Weights of a small transformer language model.
Size: width 384, MLP 1536 GELU, 53.6M parameters.
Training: a variant of SOAP for these matrices, 579M tokens, 2386 steps.
Each number is 128 + 32 x the weight over its row's rms, rounded and kept within 0 to 255. Layers, rows and columns count from 0. Numbers have three digits each. The size before them is the row's rms in percent of the matrix's.

# layer 5 attention value, 384x384, rms 0.0849, rows 201-255, columns 288-383
094:124161138145103134154117141126101148156146081114102133182071172223179163100175138140185095087104189123165088086105124113184143098125134111124209093081083094113167119192139091120176099045109135166123137171114174161134120148154151162092097149152121134131159096102128142107153177166160151093
101:155173140166143115172110123073126111123102144091098124018084110123097114136151156120166057122142050166111162182139145169110150173077135154040084171148128134157107085148111111132084158143154140140126125140116150136085206082116118128122094132132136153090113182170113124137104071131101140108
099:113122131147087071177155127156207117197107127142106106142079131160139133156187066058151139138169151071123129110143074123151119156137172102162092087096123101184128152108113162072137116112152113173092159100055128129131078107071183135071154195160072101109101115130104125167176107113088117142
097:128150152103133120133146169122150079034097092138141110121145131121088167119143208116123118098155181120136155125114123152079202171076119105126092088131130156171121120129177110104170159151089145156120167107116169149142142106157140156107119094102129121123090078132109075112121112181144090122
097:121117110209123109138137176147137132168127094161109077114106113125106127108160132130110099038122119121158127148124121146176126174079091131156157172138166156107091153145134140097117134114101128150157129109039064190116115117142127100099173153179138112177149156184124152132131107144174134127
107:114144161116145145152164096132073128159156159088135073157143185124147184114230139176104121107118176208165103125114115107160148124136118082146150149145077147104176120121087117114084145108149140204157085158135130120122109184141130152175221122107092179098120119098147106123178140148139135111
098:106114119130115141112088139124164127112122136095158000179187110139109150099138160112156148114136148116107136149102116141177109052082065115137140093088158142145113144100199142168190129067137127102095114055135125135128116161158142140161196112179125149121090104108136119126160114176215112176
096:142143114150064155160086108096106147136143104076156060164093177109159134071123119124093113156090127095144161162056140112102129063096121128111153156126134079191132135172125135180088101102145097130144119137104111113125122157089119136095144112146121119120095156128191144077220087092185137152
101:153132137099162128159183123116170137103200122137099171167158117169120088127169125091125150141137124103148095091173111099119169122125162152138109125106146172119101120127116086148151093065133095053101099094143131102126151133142129105127146083116116158108145112152083085104105143077177124107
103:172135126163024160141150140111176160098137211131099182152179131144112135131184174113119168146197099093097140066194120116119134134141077187080120154123118149116050164129129091175153118133106066123149154107116129131111136159076149240135061123090149109164103088187113115093124075105088113123
099:093105208129094149109111154094134255120084162119082119148086141117140128130143146135109148092135183132123100173109123080131091099093072143149111135149146118083218143146099149188147113111134138122135141173138119179168146137085123146168196120132072133093135150167151121154078170178112142179
105:075099097175158107112120112129095112130037072120083073109105103113199097117102125136198134109093147077108129124154128143135154074122112136100185093150170119109110136100134163096155119117170149130147095110114150129089116114121144143093136187179124117094191118093212102135136129118129082198
098:153079146128082140147078156071109131082193057114137139131150071085148130143135129181102094117077102158158137115121177119155171080119121127086075108110058145134090131082182160148123214150145140071109179086111119123156102139165108161202057115117166149087083082179104197131185156176108081023
095:143100210150155156089111120087161130133136165105107132112157121175109072045162154123107158145153164143110135091162135122014115152103148066087059184156074123171139116078091128118115066108136169144144130126105109139117142146128107145126095113123156146115149117163054146108120119077167175112
103:137138103146193084104159123189071108159156124128224183153161111126160088105077119122099083113149139167093141153144105134158123184194130117213094168154112097119189116169097168115089136129121180159127122153171123131048119091107119109125140169144077081176145117131116180106158132144120170114
110:099126154114140119061075110161099082067139099099110042054132157108130181196154138121114164131130204150112132160123099129127136123084173119151052143147135142090131143093170115121139160140099086189127118092127090143125105145062170129120072120103099048121113125126061167175076111154045142092
097:129086135141096104167123132145084036175141098140122068077074149129161158183053124107148126122087116149152141108077166105099136115216100132157152168115101174093142112139082142102122144130141074134116214159132111145163165158094131119126117131140104132162123062147138172147125164189123144122
101:162084154154126098173095102124158179149119169195085087111121095123119123126197041105062134100154132118074144150094116139094154144134179110140100137150098113129132153069142148134098110129132144097158109092062169103176083117163135044132121128143099110106137120144135116185162109097112102060
104:106109140150148070100088163181145110144134081123135138131109092124143181167117140133125101145169081104117150079133043100205081132146125162089147073095170161130174110127143110078128113181082120117126154088124172131075121118067108117138168136192120133153131152086074110120127069103147136170
102:121143171087088154152126132118189204134092156124167115134151128138142054176156101069127178122159174131182132092107104174123124149158142165109126074157092144129101142062108151125080119079115132123131113126120172096096106099140120129137127157168147071094121101152134127134173080100128131162
100:133143136087141101148128176165093089107152055076108165164146114121120103068162106077108103109173153110132094130166173110128097135048126080112178141119094135123130158148176132130120130120163118188131136123082118153105059158161115158141103163116101119100181128151128146146135140125137133061
097:111086158100133170142167122140132131151141130132155130155150128134190066134145056093123157181114122098116110146120139132178132046194125133103146146146116117091199161084184111115119147189204131104143121131048141121083066150176157116136161117097132136166178125032197091135115165144133112184
103:111194140133092172127093162096183177131165113153092107160146187128148102100152189117094155092107159122132157080105149142111166125091159106031140082142119154137209165131112102152114078129146097126165233141132160134192123132186129142089125115167194096086114113209169100089125149121224079163
100:131112174155115148189128136147188161105157098160103099053171186130124079124145082107104106110117083093136149141127165111140140078125133114165177142156147152123114129114113074107160143134126111088153136100122109174106108101173089104114078062121147108162109107111105088118169152176064078115
102:077101091122052178128173109141118112125071126153155180160160105120116159166144124175175144077123158133118146112152126131161163176092130165091153126091131102169142102100139128105090082082107138174130091182123167091081109208101152195134090113064152168085121102081130087127144085101106143089
099:135164079116109148113123076142105148164158123055190143138146179136156159090125122098139181179167113140095083114149131155152094114094133085113171193141103137188126125181129131130120117124137094132156092134160158115101122102141172117124106122073149147138085132189134109091168130123109089150
097:178119144137113073145121109100107101161151143091115082122113109078113149132117112120144105143140064135124128137108157089166090204143162174054129130114147188163051119093097165172130146113152120134103130107120159144085161148151129120117121123087125127098077111212121142156147098037084079164
100:084089089091109124131057153143120100159093160148129110159062127145104090134151082066091088092066105096108148148082113163163161177144174150110110054141184135148113110150127098078172133157090127123090127164139137123137167115083151174093108137140159117099108188123122117166138129102114091134
103:114109125151186118119143109127150021107116154161114047115155053114156131139136109113103080197097150115134156165134113175125154140181112097152120107140148109158133148114163134133119172117155083123119124103142140137155119113110172102120129083121107150206130168148162105078143115139129136162
096:139110132111097098142210116169160156103094102114141122113131140193116155153171121128135154106099165084095188135082102116131134059172114205194093116139127103100103122123172187137173144168167094150146130164128135121082098117135148134069099147183102131170103121131146124136133125147105120122
098:148134118131154133084101104102111088169195094133066037114085117130150116134045114152112118123108141127163124133161117112159157111087181148114150103092111149121071166105159163069154169115134148190091169082103123161134108110132159148077123145070108149117127168162150103089102131096076102164
101:119156107202139163154096102132129136097118125130145096149141124111139128091163107156138153186184141153093132161109121151106059130114125069129109180113111130178133170100151139138126116138099152134155168129126096117197129100174135054136089135145151079112113177126082155123120144204100113144
095:109077152124126141131073140139184142106073139129108163112150025116083087105065117149151156141105149144116131176108133054059145185173144197103132172067163147141096115155157137117118101098151121145157105113090128141154111194090093142171107167152134118115127125146116175176129121131122126094
099:134142124100159113154152120159163087077154154134113103128157135097116145162158142144158063117171149125116073089136159120104129150150177124163096148130135179078126125137052144143099164107113167160102169116167118150099143085138165102115159147139055147098060093123174106165199114102120134113
100:166153143157095181084140098118094156180159124053157192135118115161144104087133131135133150130133144206164098132191114183146141107152086136159158100117099098177149120125138118112158112138126125139146165081101089139122071158169090138135103143125126084143123134131136105103124208125103115140
100:173175100093160086124126095136139121154144205105127176107116119146156116189101102123153069104153093076148132087185082141130115171096145200106152064114147178098138139120072084103157194128104151163157086132094173103057144079065105181139172104115123139098149101087132080153088097110081120087
100:142129076171111149192118114120080145151172103106175126128145144161126117060110115116072081172075111115109110119134103150133111153181203132099154186114154131139143123151125144086171184174148109180153157124129081110146133153123104128126131125152099140172173113106177137153183094086080124164
096:090118132101119121131160095156098130076145180162160201095168152145074080130153107071091141123170140116068068101099100125116128162176134132112171147146180119139089162098062048126120161124084117119098095136125134108152111129134115163083143090092149214147147053077167138121115114117210145149
099:157127203130053137128081125138121168149118081136159114133155137163072127123134101130078128081132115137128103179147146131135078163116133125119106079167128168098191135124164091199128147139056196134153189074122075077171115125124151067137128098157090116108042122134093158156101149162130189108
112:119134110096120119097167138192166130077114094170182220163110115168129172139151143149166128145126146084094168100117111074114148140121151159134171159100164096108163054171086167100126096117164142082123092166185138137040112157132132143085159141173129190137130154065113107182210097072139072106
098:100103089102151164097165145171201111145095099172108165116028087100143106132154114164120141130104110105092144165109117109149111138094154079125170137087168137098103090108060128140103141102118101129133116169113115136074158163161141114148120096105103196131144150070124128153091100119104089159
104:103156111149120076117110120142122106126024106160112110136063171126184160106102158124205089106144102169118153144164080112118129079115102128113139118133090111146143099183116125161151111120105134104072123085156104131050143151074153231071127203107132088104107201095102120128141134140160130217
099:153206151123138059118133156097141147131130107141171089109090091092135132137089174123106126074197087090210144072146057139108122119126086089161121124107124126094123123201088089098140160171095135094059138095109131083166159095155150118161118103099124128109129136105106121108140124129107155135
096:161082164111114216133098159091180093112142152157108097117199081110132119175174119151158177123086152156082131112143136095034148169178126140130113169102168153089087170135113131106135115101094123103096127147115109130166126134101136156138129039104094180123073132135113122118137121107134151105
098:142143134140165198119084108071031142178172142087118135163121128125138167104125116134156100093100099131161113150092121095105150098151134155170154182109199119059098175140106122101135117075138066126109108136084154126124149142147111149139175146146170157087113124109185103130141156089165148116
094:102084066125147108215158104149135146129130114119198122173088127148092086107129091113119127173171077140079134133109056148159154119130129091107151107117127116101117096089127137107144112144140147161101096094123161105062131127156099121104109209076156095142092136086159098159141158100097137127
105:136103164106088172131185183089187103175179126091088115146128167126158153155120106032123181097198141154088140146147119150099147104140041116166091116138153113147132158052191119171158068107116133054103075107098165111166092169125123127091073095105111159162122091150122116160120123126154072117
103:147095138119075142112124113151160148126123168168148146095145101131075042118134088069137118116195106121120119104146128162131134189168167123066086131122147134163157162149129084132137148178140121171164088102139097105141170145131112162115157123156239154142124134153121108118156089162093118120
097:162146130135160195129099136088072138110188118056085091104129095099149136166101164177138131168157131133143141160138130115141044151067116238077140156136082179101115148147069172148109120111113127131093147134110138185151162169135151126216122105112105076126121163208096148135125144162123115126
102:144146128082102094181117155112151061146116114106134134136131109080146151133073113094123119099094084185108134153138080113113095056137088159116112091138108134157133140105134135166079138124139108125140115104148153131145135058134115119105141135130129138164111139141103098093088140130128158130
107:124086159111119065133145141102168126102120124126063105094108141142084099095153146128137156102084131127153121134102136151127212127085117097148077105118169113140114134123186089129127150125153076110102078067124135155162125111147150121133120115144110100088133138128080150132106167133148133106
102:117133093154174110060093000088118105103179139114189124123152132173120105112136135068117164144204122143145108087157085137129110251229127088132155178100112119154136145164137115126052087156114114122090098100164091110109131185141131123154167093099138132111106105135109118119136130169112123183
096:158125099108075166137151140136129101121232186129131139130197149130133112123132086097131142138135078096083114102159178159116148119155163173127136112114147169158169155132120030119175125077081137067200074109087087133117122162197153128138172071109140195205114172155165128085112116132146160131
101:129121111128109143121114090107105187136140144160140125162144144185142146121180162169085134157155173119136131155106085127136089138101145063115139110109110083138119147127126119073155128130106098135093178133102061101113112164154108133181135100112030124059187176130072128122139137103136121135
097:113193198160119144091075127096131154127126103148097135145132205108119048132095136082116120174068146094106159115137173151117098090121151080119122122093056160158218116156087092115130101164133177139067137157143128145139158136119097160124206132132132106146133125139112122112133140155171129140
# layer 5 attention output (transposed), 384x384, rms 0.0768, rows 201-255, columns 288-383
097:137161149077116056130157119152131145120199029096146162131105122189145124049148212083180073166135103060113111134112136099138125177199124113121136186115122146185147106163218118141121119125169126132172152113174137114161078111085131133108143181136137137117087122117086064121100143100127129093
102:186140165212113081114122147145080121141163065116152187126149078060110084102176104134132154144103106143124133114123116177140114110188138106103120078172135095138100120132137176134178081097199127146087153148081132109096143081121128164155127144111136212133090105146121102114123119137148115076
093:151172132151151079097188124137153160069144106113124116117130131115103123117085051175135136178133133071152113154113121143164063090113117137006139146163196086111110142170139099115140154098073071104182160119123147113139103176172072161158124071129155094127147107112160120113112099114100106135
094:142122197146039116148128172105075140096128114026157135142117158128157128168126099107125115158152115060115147153103122176119191163144107080124142086182118148151109111141130073104151124142118084140132150200209174104108126140141085134148101116176155163111141162073159105117094061160094158173
095:174141174149162130160173096173132159126171172071184053076163121085140035100154176134113149153180149121175136147136154144140133118114113135087069167136078129156094122134171141082126157138140129126187100109098147131129127118142126150140155093141125128091156110112117123094151128147089151146
106:071101191116131106092148041118174136114178155085165124115121143114125171141160118136157169090135128184167091099114130127105202125111122087128096125076147165149173150140121109167146074121147096196093131108119097161134109137124145112136183160118155140128119101114148065133147153143181143192
093:078062167102131081161153125098114142131163173083136136199117127145166109126138156135103138085176162118120133087089118127133148111135110154096147134097165133137131159117084150111095142100108176161157087088128132144122076148134119130119087145104114103133113122094150175123121134169107088147
097:154186151109107022090159124130122189081170110142112137104132141113136136158063175092080130113148084073152142087057112166087197154103174164143082119079140090150103100116182084107153105094102133135141172100191122134220136140143086135120130168151125117146101094094193185045112138099169149102
094:150115119117119121073161169106151122148098136190108118123108111145173092100191113134147126150125156067167149126137094174091130132169142100153135117155134167148122140104135123076148133078205122120165156112116176112082112110104053173149059145149128136105143125117111064105155126110124148145
103:098188170099082094124094160182080110109200098134090158066131135136104076124102099151150116138191121137103091100119126134054136131115067123164152143134084098115067122116143136130068148144143115131104151097072137062159150086175074127100072119120098115146186138106166168116122134111216021160
097:136124114091120124122151113133088152131097125097104081134131157091093084224063133134093149142076140151187128084162114102126076116192144159169127150176065133127175099173097156107091161141100106141199141193108142121124112095074147114109125156117128081169145128123183120141122171142170194121
103:151140176094084165139061095108133104149145120151128194157103152094103131103079140165121121179083216138098095126123110177172129149183113182160125107132106149119149137131151143096176115087159150097233102133140072136115067125111136123081131098089101173128158082135144146090070113174116112155
099:121131142196122114170182116095143205081109138214128172118092114130166146130113193090058109125059160161059114157128127156091112105140162108152101067128132098135137116126146154065086078152114111117100179138142089113156141113126132158135139143107102178121134122131116077143133178165113082106
097:089120111118111068169171092144141144066159137088147130110080116111105138136158142168083139175127090204152134097050133124151134182107086110128090131113157099106115144180181047083232163125155143093071115136123112132064136093143114129114162113187097119123179098114134098156136141109151106107
100:166159112170116105138106121166203100154122127164146109121093113105127130171128126089131178163124145114082158120152174067161087109123118157130165119136163137123160165104156087154131138126103096091090146159186122147067074141079143137228146062182159081103130075111127154145120094138133187106
105:105096090153173173073091091170121112148126079123136065050065149117108176095136118145175138163125168074182141134190085162175169176137073136117080127114068127173172084098159118102133193164129074139121148187159128153164173170190152133145144150123132129152157123204201157160114184136163102128
102:095137079113089113090091150107188125145144102130151148142048164083112125101139127099138128076114134083165142134195155121084194104137172170117140173139135150138168117143119144102132121122103105130087180170092093100145175099146123150097161184118129098124078149121158141117176138159174033179
100:124074196192175150162156128123104150065131079150112114128103138156125097091100096133177092117119143116097115143116128115135081191105179145106140131098144145065165163109102147162158135136160165107130072124160106121110117136105140117125119125115079129130107122148162146125131143119098140097
104:115120158074123173148137125085120073163063114150138132126148093147110100156134043124168144123107141112179091136185136093178155155108122130098068125144133140089126113108153121123165121133093071143104126105147137077058160143154090177149143141141139109130164175114115121123115048171205178093
099:124096103120111091119120065119114156116074102153117156087152151139130095133072118108099095157109106143131149126159150148110186065112106182147102099193105142115112126120130074145148150138123118127122118182085122137136134157104113108140132157141132170093125141186200091081217152150106134143
098:161180096143074122062185127157127125084125099095110129074185137173150117116140128082143117157148119133158093145100174129135052108090113148122106129148108174132069122116133111127098154116127116145149137130106149137090080063094128106166112112113114092157132151096113167117153160161120133078
096:096087141137199156098124130147086126101125130131151117150159099163117167192151138111093066136118092111128174146141145135106175103060075197082099146172117101116129118124133104088121146142195104108124096138169041125145102118102119153093131102123195093139171089151081117148067141093034145134
105:118101135153077152144108125110128110094141170195096188064150108091166117118133094176128153170111128123121133114114115117118142106157090129119105095175118182106223085128119094164123150178104134148085116179152172125189157092173129134162115187132160140160092154135148198118142103152141122111
103:095141074154084149143079194199139175085131097108141130096139149168095101102114162103118147133142178119105173124136099105159165162086118146100124139157121175152119125137123146098115157156094161114177101161166121123074121143154084142084145139169106138170119091104132128168102098101083096077
105:097136084159125084066123157115103136090106129118143076121167133068156103128139196156130060091104156117073145099101097172134046127118115147169133126100134133132112152082112139120134135100134125065087180154139139135140140125148096108169125129130099126121128079131149108146143139134187137118
100:121119087171142144165138183124078134140130077094160092127148179153130169123158088144095175104139108132122102146110118148109146148077155074115089135127123135185053163101117128107157151160142123109145134166065140107116116111150178067086113227074124148130159166157160155080157082100135137167
102:035158121136110122177157185116155150160141124153110110078188118089101096120099039112095147074138134154065094132168107147164165081093144161119113113126134145136069181140133092122155148105138072120137109073119101163124151136168121160097089154119104125089120091102139148097155127146122113073
100:128139108179125149101109118145103115112120164131173110079145139155112118175127113116110135079161164141181122029080182131120077105071127132112144128157121149135159109118130107118139133090152157087166106075171159095130144145167141141107105079146166158140099130135180104119102095110143153116
106:102052153122125126069130154065161106101145108125130133147110122108082119127184136124195125161160181077117159103139092094124157077088125126125115091147102144131084100120113157120139163105063108175134123120127191070139123222117157116170212155089083113154139131113105168108142131130114116171
098:146160161105132132130154138148146144137180094129138055150162086106057107145125103150115165111101179071167146115125091104105102138080147103183068195118113155119107143034131154127071115158164142164108101159070150133143112145119118093111095101128134177106165133140081169118117122138168131184
093:101098095163110071096093167116106209086119120101143145107111078086151142101124138112187154100101179139161134116123176121180138134155118131097108180155092109145109106178130102099208168107174112113182128142197160122222177145145185090120194172116114137088155062134132128090128100141164162145
104:120078114154145141179109127180095147123144168107086115120135119081175184072057080124096147145098175126130178124113141173132124157190067108104152188156154127101133136102134170132130119088145130106075110164120123192193091159186158151144113131120112092113095139120085161140146160132124129110
093:169095206117047095150190119024125111122098152103135141059103150120143162129106152118177129161136128171101114145117118111115108103169153135160141109135130109122108163135205140163115118164131158114082147112145150135121162135123174103163139157130203081168069132084124125170133220106167121115
098:182124089095121108172169107122139093114116153117090152110140105171119123112110080194113118074113172119113106074124191030090129095128101107119141119113143191127134145102095075145110112084077047118109184135088168143111101081171083169167168138133161144119103091122103121117151122117135067125
096:113161110092129106184097103097173149135059066126075146136136107178155168143100137154156103093100128171170186160095067129120101106084155102098076188151104151162181108094121101151116128147125152130194139116121156069068144125129088118140126083172110066152143149108128147140148099129116126106
100:154163110108081113120138111124114110200084170172172129114183100120086145125108115140158147122130161112145076158123111049109066112173114154149124098113147150153151183136179121172165110110086127072089122207188053156117099124138118186166123153098108202117121088148133125126092155081116181190
100:121132110167116129118198131042112150146124143129166174109172113127107164149120170090118211119125151090134108104136113210124172138139163121135131131056130152155081153109158152183108205136095073113146078132138165049071139191198130113120139108127168114125102137214138126132144135100140163099
097:161140132144076136107157141082221166131146114034143126155137160192154192128123075102091067121105143168159122098152121125131113188114068140164124164080140080136141148113107117106116113106127080094103116138116110077160044135150150121150130171133131117123155148100146190113132193081144128151
097:086085064126154132167112123176145144118126101122121079131094141145191078097128113164130183104151180067116084133086110052070116172092091112112123125131157137162172147137114086115108172086129126127103089173123102081081140133126158143074112169126117130151134088128163119124126156105152189091
107:139141123134144167140152159096148123217124112147114174128123113158070133121148119135130178151143186136059109128115149120111100141105204143173071142126108124167091146061138129091160112164204166157113167104134122179107088157133097134137059112152122134157127101124140136113165079176098197083
098:121116150119078106089039146128205092154137099107068141127143104143130123081151121070063097156112088160148117145134119193104128141152128115155151129114143103127103189135169148058091170161125185125090131078157150169174139153143135159126148117148121142117165137148201073151137156170119152131
104:043144101089139133125063166158110073145132175118072169121102122043150159114102163100144138141093161145079111161127098093137122110075167165045126137157097090144128143099143152120193105169103154130176130122109142151155187120125118173061119154104131150100146215072123152126078085118110195167
109:119154099119155078115139170092140120121096188087103157134127128146087200106120109136090162115136109046127082139127174100126161141118128127153200104115155148104113111135063109145115119136071104132134092111131172183135132135145110079117058157112167191156127099131157150114112137204134144143
094:116144158119174158104152178194115117146140173093097152083143149144169091104129071132158135188157142181141189133100133136156139132151147055205112145123123055067140102124129163104137157103068153071096134131158103134120103170136097124137188135167142131176145078151148149067147167129151110081
102:079146100203158160178152143143136113158163113114126173115157102103146170098115088105129127132095184161167083149155137123099092105120114176119098110147133099107084156101118167182112119117129118112166165163146104178152078138164149125185121130107128167106197052096145152116114147131127071098
098:160116151154110159178078121123152127186076160198117075123104125139102122085121089127132180112118104079168097134118137157110110136162181161091113174109148135080120087096163121080092043154152179115132121155095161156137095147188048130067110136103152130117130125126096181113104168102159107163
109:116120184181115133133170141113126113072111096104110141114062162118164075118127127054111078115182161134098148126131076112123144146131176114100158142178165074138071073113111153117134143132124120114125135132144097126127156148153063134143096103122130101128169102194123146174061112083094140104
107:139112090087082203144131095170116112145150045111166028097123139143104120165164137161063148061119134126111071178182152174105159103198115163113140148077127126164179165087068139168122135117115074135128113157133165133160090103104107117137131084155137129115083174194121153112160097125159096084
103:054151121169127095177163116150117097122112029139164134132128120108143082143106139130134135102103120121138083121138178156117146167096109113134153084143135143123139145138154169092134133121123163166077128165112087123110178130134176199188106150166111170088163101088076123068101130131153108074
098:103150091161121113115164134189098131122147141129125090115130110114118130146104153188154108084120129131154112182150162121117124127102142179128099058136106142062097107048164082151151123144111122163087127073114132106117171099153160167068185113148092115131099138125110036155139135118185140127
107:131073155165082145132154127122143104104166112162114111119154181161158076099186104211120080185117103078126189178131150105139111133121121148122112133144151120146145139166158093152065125172164129156133153110136107092140166157088134102125099144128099177170034134179102128129135144112098124121
102:148104070134146132150126156064155139167170141167143147099144127192049147155091123144168066170126106136152153104179133125182153132121084125099113079109141110123173109124153137129188106086126168125219104177097142126067129092164117144096126150146107095151193134126150151143169168147171139120
097:091121113064098070183103144144109124075138090133131175156130098105137202145173144102133135124175131161161169163098140104102180214097140156166081146170169143113162084158097139150132122109122130101064114164142166092117122120129162153115127104098146189147153085105153080122153102096176102114
093:148146096160133139140096177120162123079182181117071135117164122147082124154141165123169109100159119155103190114098124226119160064107151031130179157187113080149142127135181165121147154117067117115128114135072165041099127138127116170156076124118114126124133131144153094126142122125120155117
095:110112178140188113067117134100130090138149145168200145158118090087128187118108146179136102127129104101119165114102166132122112154171143144121068141146093132112134112127103124145191181104163165055131131121137210088143152126143083086108202135119161086180147119098156131137166185093171103140
# layer 5 attention query, 384x384, rms 0.0624, rows 256-273, columns 288-383
106:170164161087125102136129122083110106089144087079120077152138214136121112112116108153115119144128088142143153147139117128122105188136183089098126133137120145199117138224161125135168120122166153129103062144150085092145114157130111124144106095195140122175125212120191147112107122099089133124
080:116096153158134130075099178217122125125100111092099108146138125131109102143118193123132133098102159111095115162136184112143151140139115152131124116114111057114121084112143136131164118044106139138190168114095100089123140106109094097007155099111140169123153099098138186137157156171179113153
084:092138140144160136155159150067159134094138112155145150150146183207139120135125096130105112140093119135207112112126086162092127127124148107105128096201157155165089150193154149127135112130183170142134063154202120136106142154108106144175073124153160113172140129125145101103121118162142117081
083:177125188129084092103131149099123050128131103092128087155149126092135142094126097130145129048159080161128127110154132169172135193117146115096126110106096165081097154130092118134160105083079160121116107108120126125150128131155112069113152089150099108129115238140127150102142121186105123164
083:153114124061127106077061163168085122172150097058091069160115099082116118121076141147118122090155098148081139135137164115174077130135146150156128090068105086149147117078100100162126150112092086150167169156098112138191111127164171088079156137111093125106080106076146145126120151125144163133
080:113158172147134114119156106090143120146096118136087116166174116117153115151157151162151129135118157145062091162177190197104104141139103178114114146123119157069120102109151123117133090157142111108130142110081162110112139184178134133146154112091158122135093063138141139160145068128135111129
084:110129106084100100076100200196096136125160106108108108125146112145109108132064109114103106072126121162112166170147124077112077168188131114129159115125093113161145115072125131088129173081117114145122204136109139153161089077141145174071112119114072127148121160104112120121122147128159149128
076:138145088129121129154108154125125170070137118207122131096147076099130150113133092104143167118114145134087132113156149204099054159114136131093145115181158151124076133093095138189123125153151116153105163101121147094145147069163104106171143102112058092101140129112105148166132084105153123087
084:162084061162158111139162054183132178133100182108116109164098122130129147125115121099143096132133078113118101186055111135095053144093174147129127120137088088171121188139104120069111117145168150149173125089164148141166180172043131176149101125131145204174147148109163150095178135139073138088
080:160114144103120113129105183143142107115101106101096108134148145113111104098158138193071056113117096080084115174154104106150122111128055133151169137112130099127104108112155090120158145061097099119125174153102096154118109120113183116095187113111105169101140177129156182078132136061173102143
090:152132121117134107139176039147178124107070194147173144086094175078117203129127096161158168175131118101147104189061121112106147055131142098139135118084100161170137160119171167094063127177098175097145098115159151155124116171078140142157158111150163144159155101157138099034160144154101186127
064:120183138099078161118113131130118142167160154147165062125123082069116165115122163165051114152129094120092145122143117152137134138119099128135175114099137126131138158136159096178159118083124117131100140119113156190151150158183171197182195158067165059146145125173120175152078160160085139128
095:121106171138132160120120133096117102188137150137169096077102152077086159173108110151160128140155153119093100075136143124155130157113124160119093151107153107168111155133129146140089104147116134205078128121184153103123131094147143126102099166128137164114100108144119117121162192083138179168
096:142122160172078205120154181116124091131136101103120101123152109128170080147165143106121091121218114047170136127205093204182103160132086132164143128156120071147111156168113157157128119137154127157134055166088151128128137133095086103142126117131146148135140135150094182146136116104146115128
096:187087132097158117137145160121076128151125210126111148127116100090196072142149209147086122096121120144125133096197119152144139133153151147120149150139186152153090138064167081173156073089137159081114124146101171060167092162087147117144122110107131155121096146092094109070092053125135151103
091:106148144174112110140168104154188113160131146153106165043084100113165113123127104150085127112089168075163118147170131147137122169087130120102125182163165114121113133142172165122102116130073154094138123121142163228110097126154080142166084110104109089065133139120160122117147087154127140133
097:146097178129157168120145137184145082125145126149130195108156200139134113129150167140123163147078153137044103188125061102212137110149198170157111121119167106089140074084137143127110137126181125152129131103051102090147136123162098071100130129166114106073119127126144131146117143120139143184
101:142140199164142121132156070125099107124121144114125181171160187181142149078181144156150117179152139070199103126133115154114181096126159149126160122162075124111098118108178156161110161098158171120146165105165112076080170098129092130078147114158071118164117186135148123113131158153148137120
# layer 5 attention key, 384x384, rms 0.0625, rows 256-272, columns 288-383
097:139102096125132128110148134128122155146120082096150116145119097146130154102109136170130063122105204120110129083168083104120143133105095158121127145109127063095136129125161080093084137139209123135120096157084148203150121096118096142136113161152127067100140152144134142121076174095119121133
090:144100152140152136109161082112154152137140112105110084083160189139130142172162043128186130143089155170172159136070121205085102111123162132114065115129218174156113099156171142140104083132164134129136109199173177106097120164122086103132119117209150170137141122181154157145078168120119158083
070:153130116108140109141114096137115181159133082119181136120125188114152136101146167189175114164125190104119147109170085168078089106127137109121139099121133067083135092108114118118078083134145098095115109207111121204164078115100113111135142135148138101094154141143113124179116191145110114139
098:122129111214128119140156094126130140122087141128113108108136149181088132160166055165163154128120170154157146180065141201055143163130139116105056108119150166182115156106112105094138120118141106136101141195209141113077193143105100146119123121093147138143124112144149108162108125170148184105
052:107080123139140151191153131121159088125124113124125133093108108157138129149143061149129080129145089092152119132098147070115140121107150135174081149101123185095111143109137083146156125097159133140138107062158147106080095165154132113119097122090104161116081193129100139135119104059125116123
099:141124103107095145131123138088126133154204163154179105103112072150160130089095175125170141166156127101128119119140057119140099099132144100156181074135102030096163155077093108098088113119127123094190165143130091119144101124131099075186053154148081115109148115095123169115100144126134094176
052:151104086156149123139150119140091098181135102131129156129146132153137122130157084103136101138124126104123080114045082127116101103096117135147052159139140142169137124151163045174155144076180088158115095150129127129111146211143111115109097132093127147119108171165123203132141097058134135122
104:081148133122127103151167186122121126193157163100212162113159148110151150149152128181151114104158128162154131137137141148115129090092130080105181110085062089105113140091116136162112120097179119062162107163142142169129094154135152097139087171149111166100136162109137118165112139113122099119
103:080158130152158143056093116099114119127142122153124159129145100105090147146144126145114126172113125141119137118101115088154168120225066153207116163178072130136139081132129083119202148089172140138099134130099127059081145148182122103098102167167143112091112145156130127109118114143124155138
053:094114121180111115158170106158075107124138133138062105144133111097110153145117045076121091131114192120134131104099096063104159144107124117163042184112114128121121116130109122194103167088161109164146109137178166107151170146070122165103128131163114168129107124134121166162113138121151122087
051:119156199120126137170123175149073135115172091106077111166099084122169087124069227161083170070168058122091155127212190107149137150116127096125195080148131174138166119120171158088155114114085132162127160082115099108121149120127146144105137136123127122163114134055098085099127185179125178108
138:129108191167169152148127134111145105102171123070104134101134101159106063099116131122110148147159121133159136125101147087163107121152115144188081169131089152135143098127115149153134163116097122205125166080172101084111122147133167145062146094131153142169142111109128133118153103094162149139
094:173096104076084170172124103153122141100113088109081163145133135118068098105063160128113160107179087155130095129118144102207176143167110122185106154125129109154122106139090160107149124133106094108126127081123118179072117166064150109130150075112148140180117166086133106180130139156140117167
093:133147120133173133114091151140099131110155114125133056141147107132125087122111108124144094159126150188132137126121151139138121108126184121118110129090082155099098134116088106113140108124118109173142168100132180156138177163108104155111145107184162113060079111118185117124070202146183068137
091:093168133162121169114135147105171123115138144162202173134098140116111159127121083143176189152128148180102174150129136163080103116126100144093083139147077156169162150126093129130161116145123106143120083129141150120139140088155169152094104139143120132140089160132156122192135113168169094149
092:113160071104082121110130085110090160097132128138095107178157186154159155113132086120210121149107140187128079134056157114088132091121109189138150096076118134154098093156149152100118048138159134097168088165158108092090138140129196097137161060177112121165166178104150120166168179094140162153
096:161122144133133112131086135076122140126132159149180059164122065081140138140082087118106140101210100137104140105116129208128174102117067164127123142130126102119119202110077170172149043134146164141105157117143129126132101102141113090218111127151157099146114065082152119110122187139149167065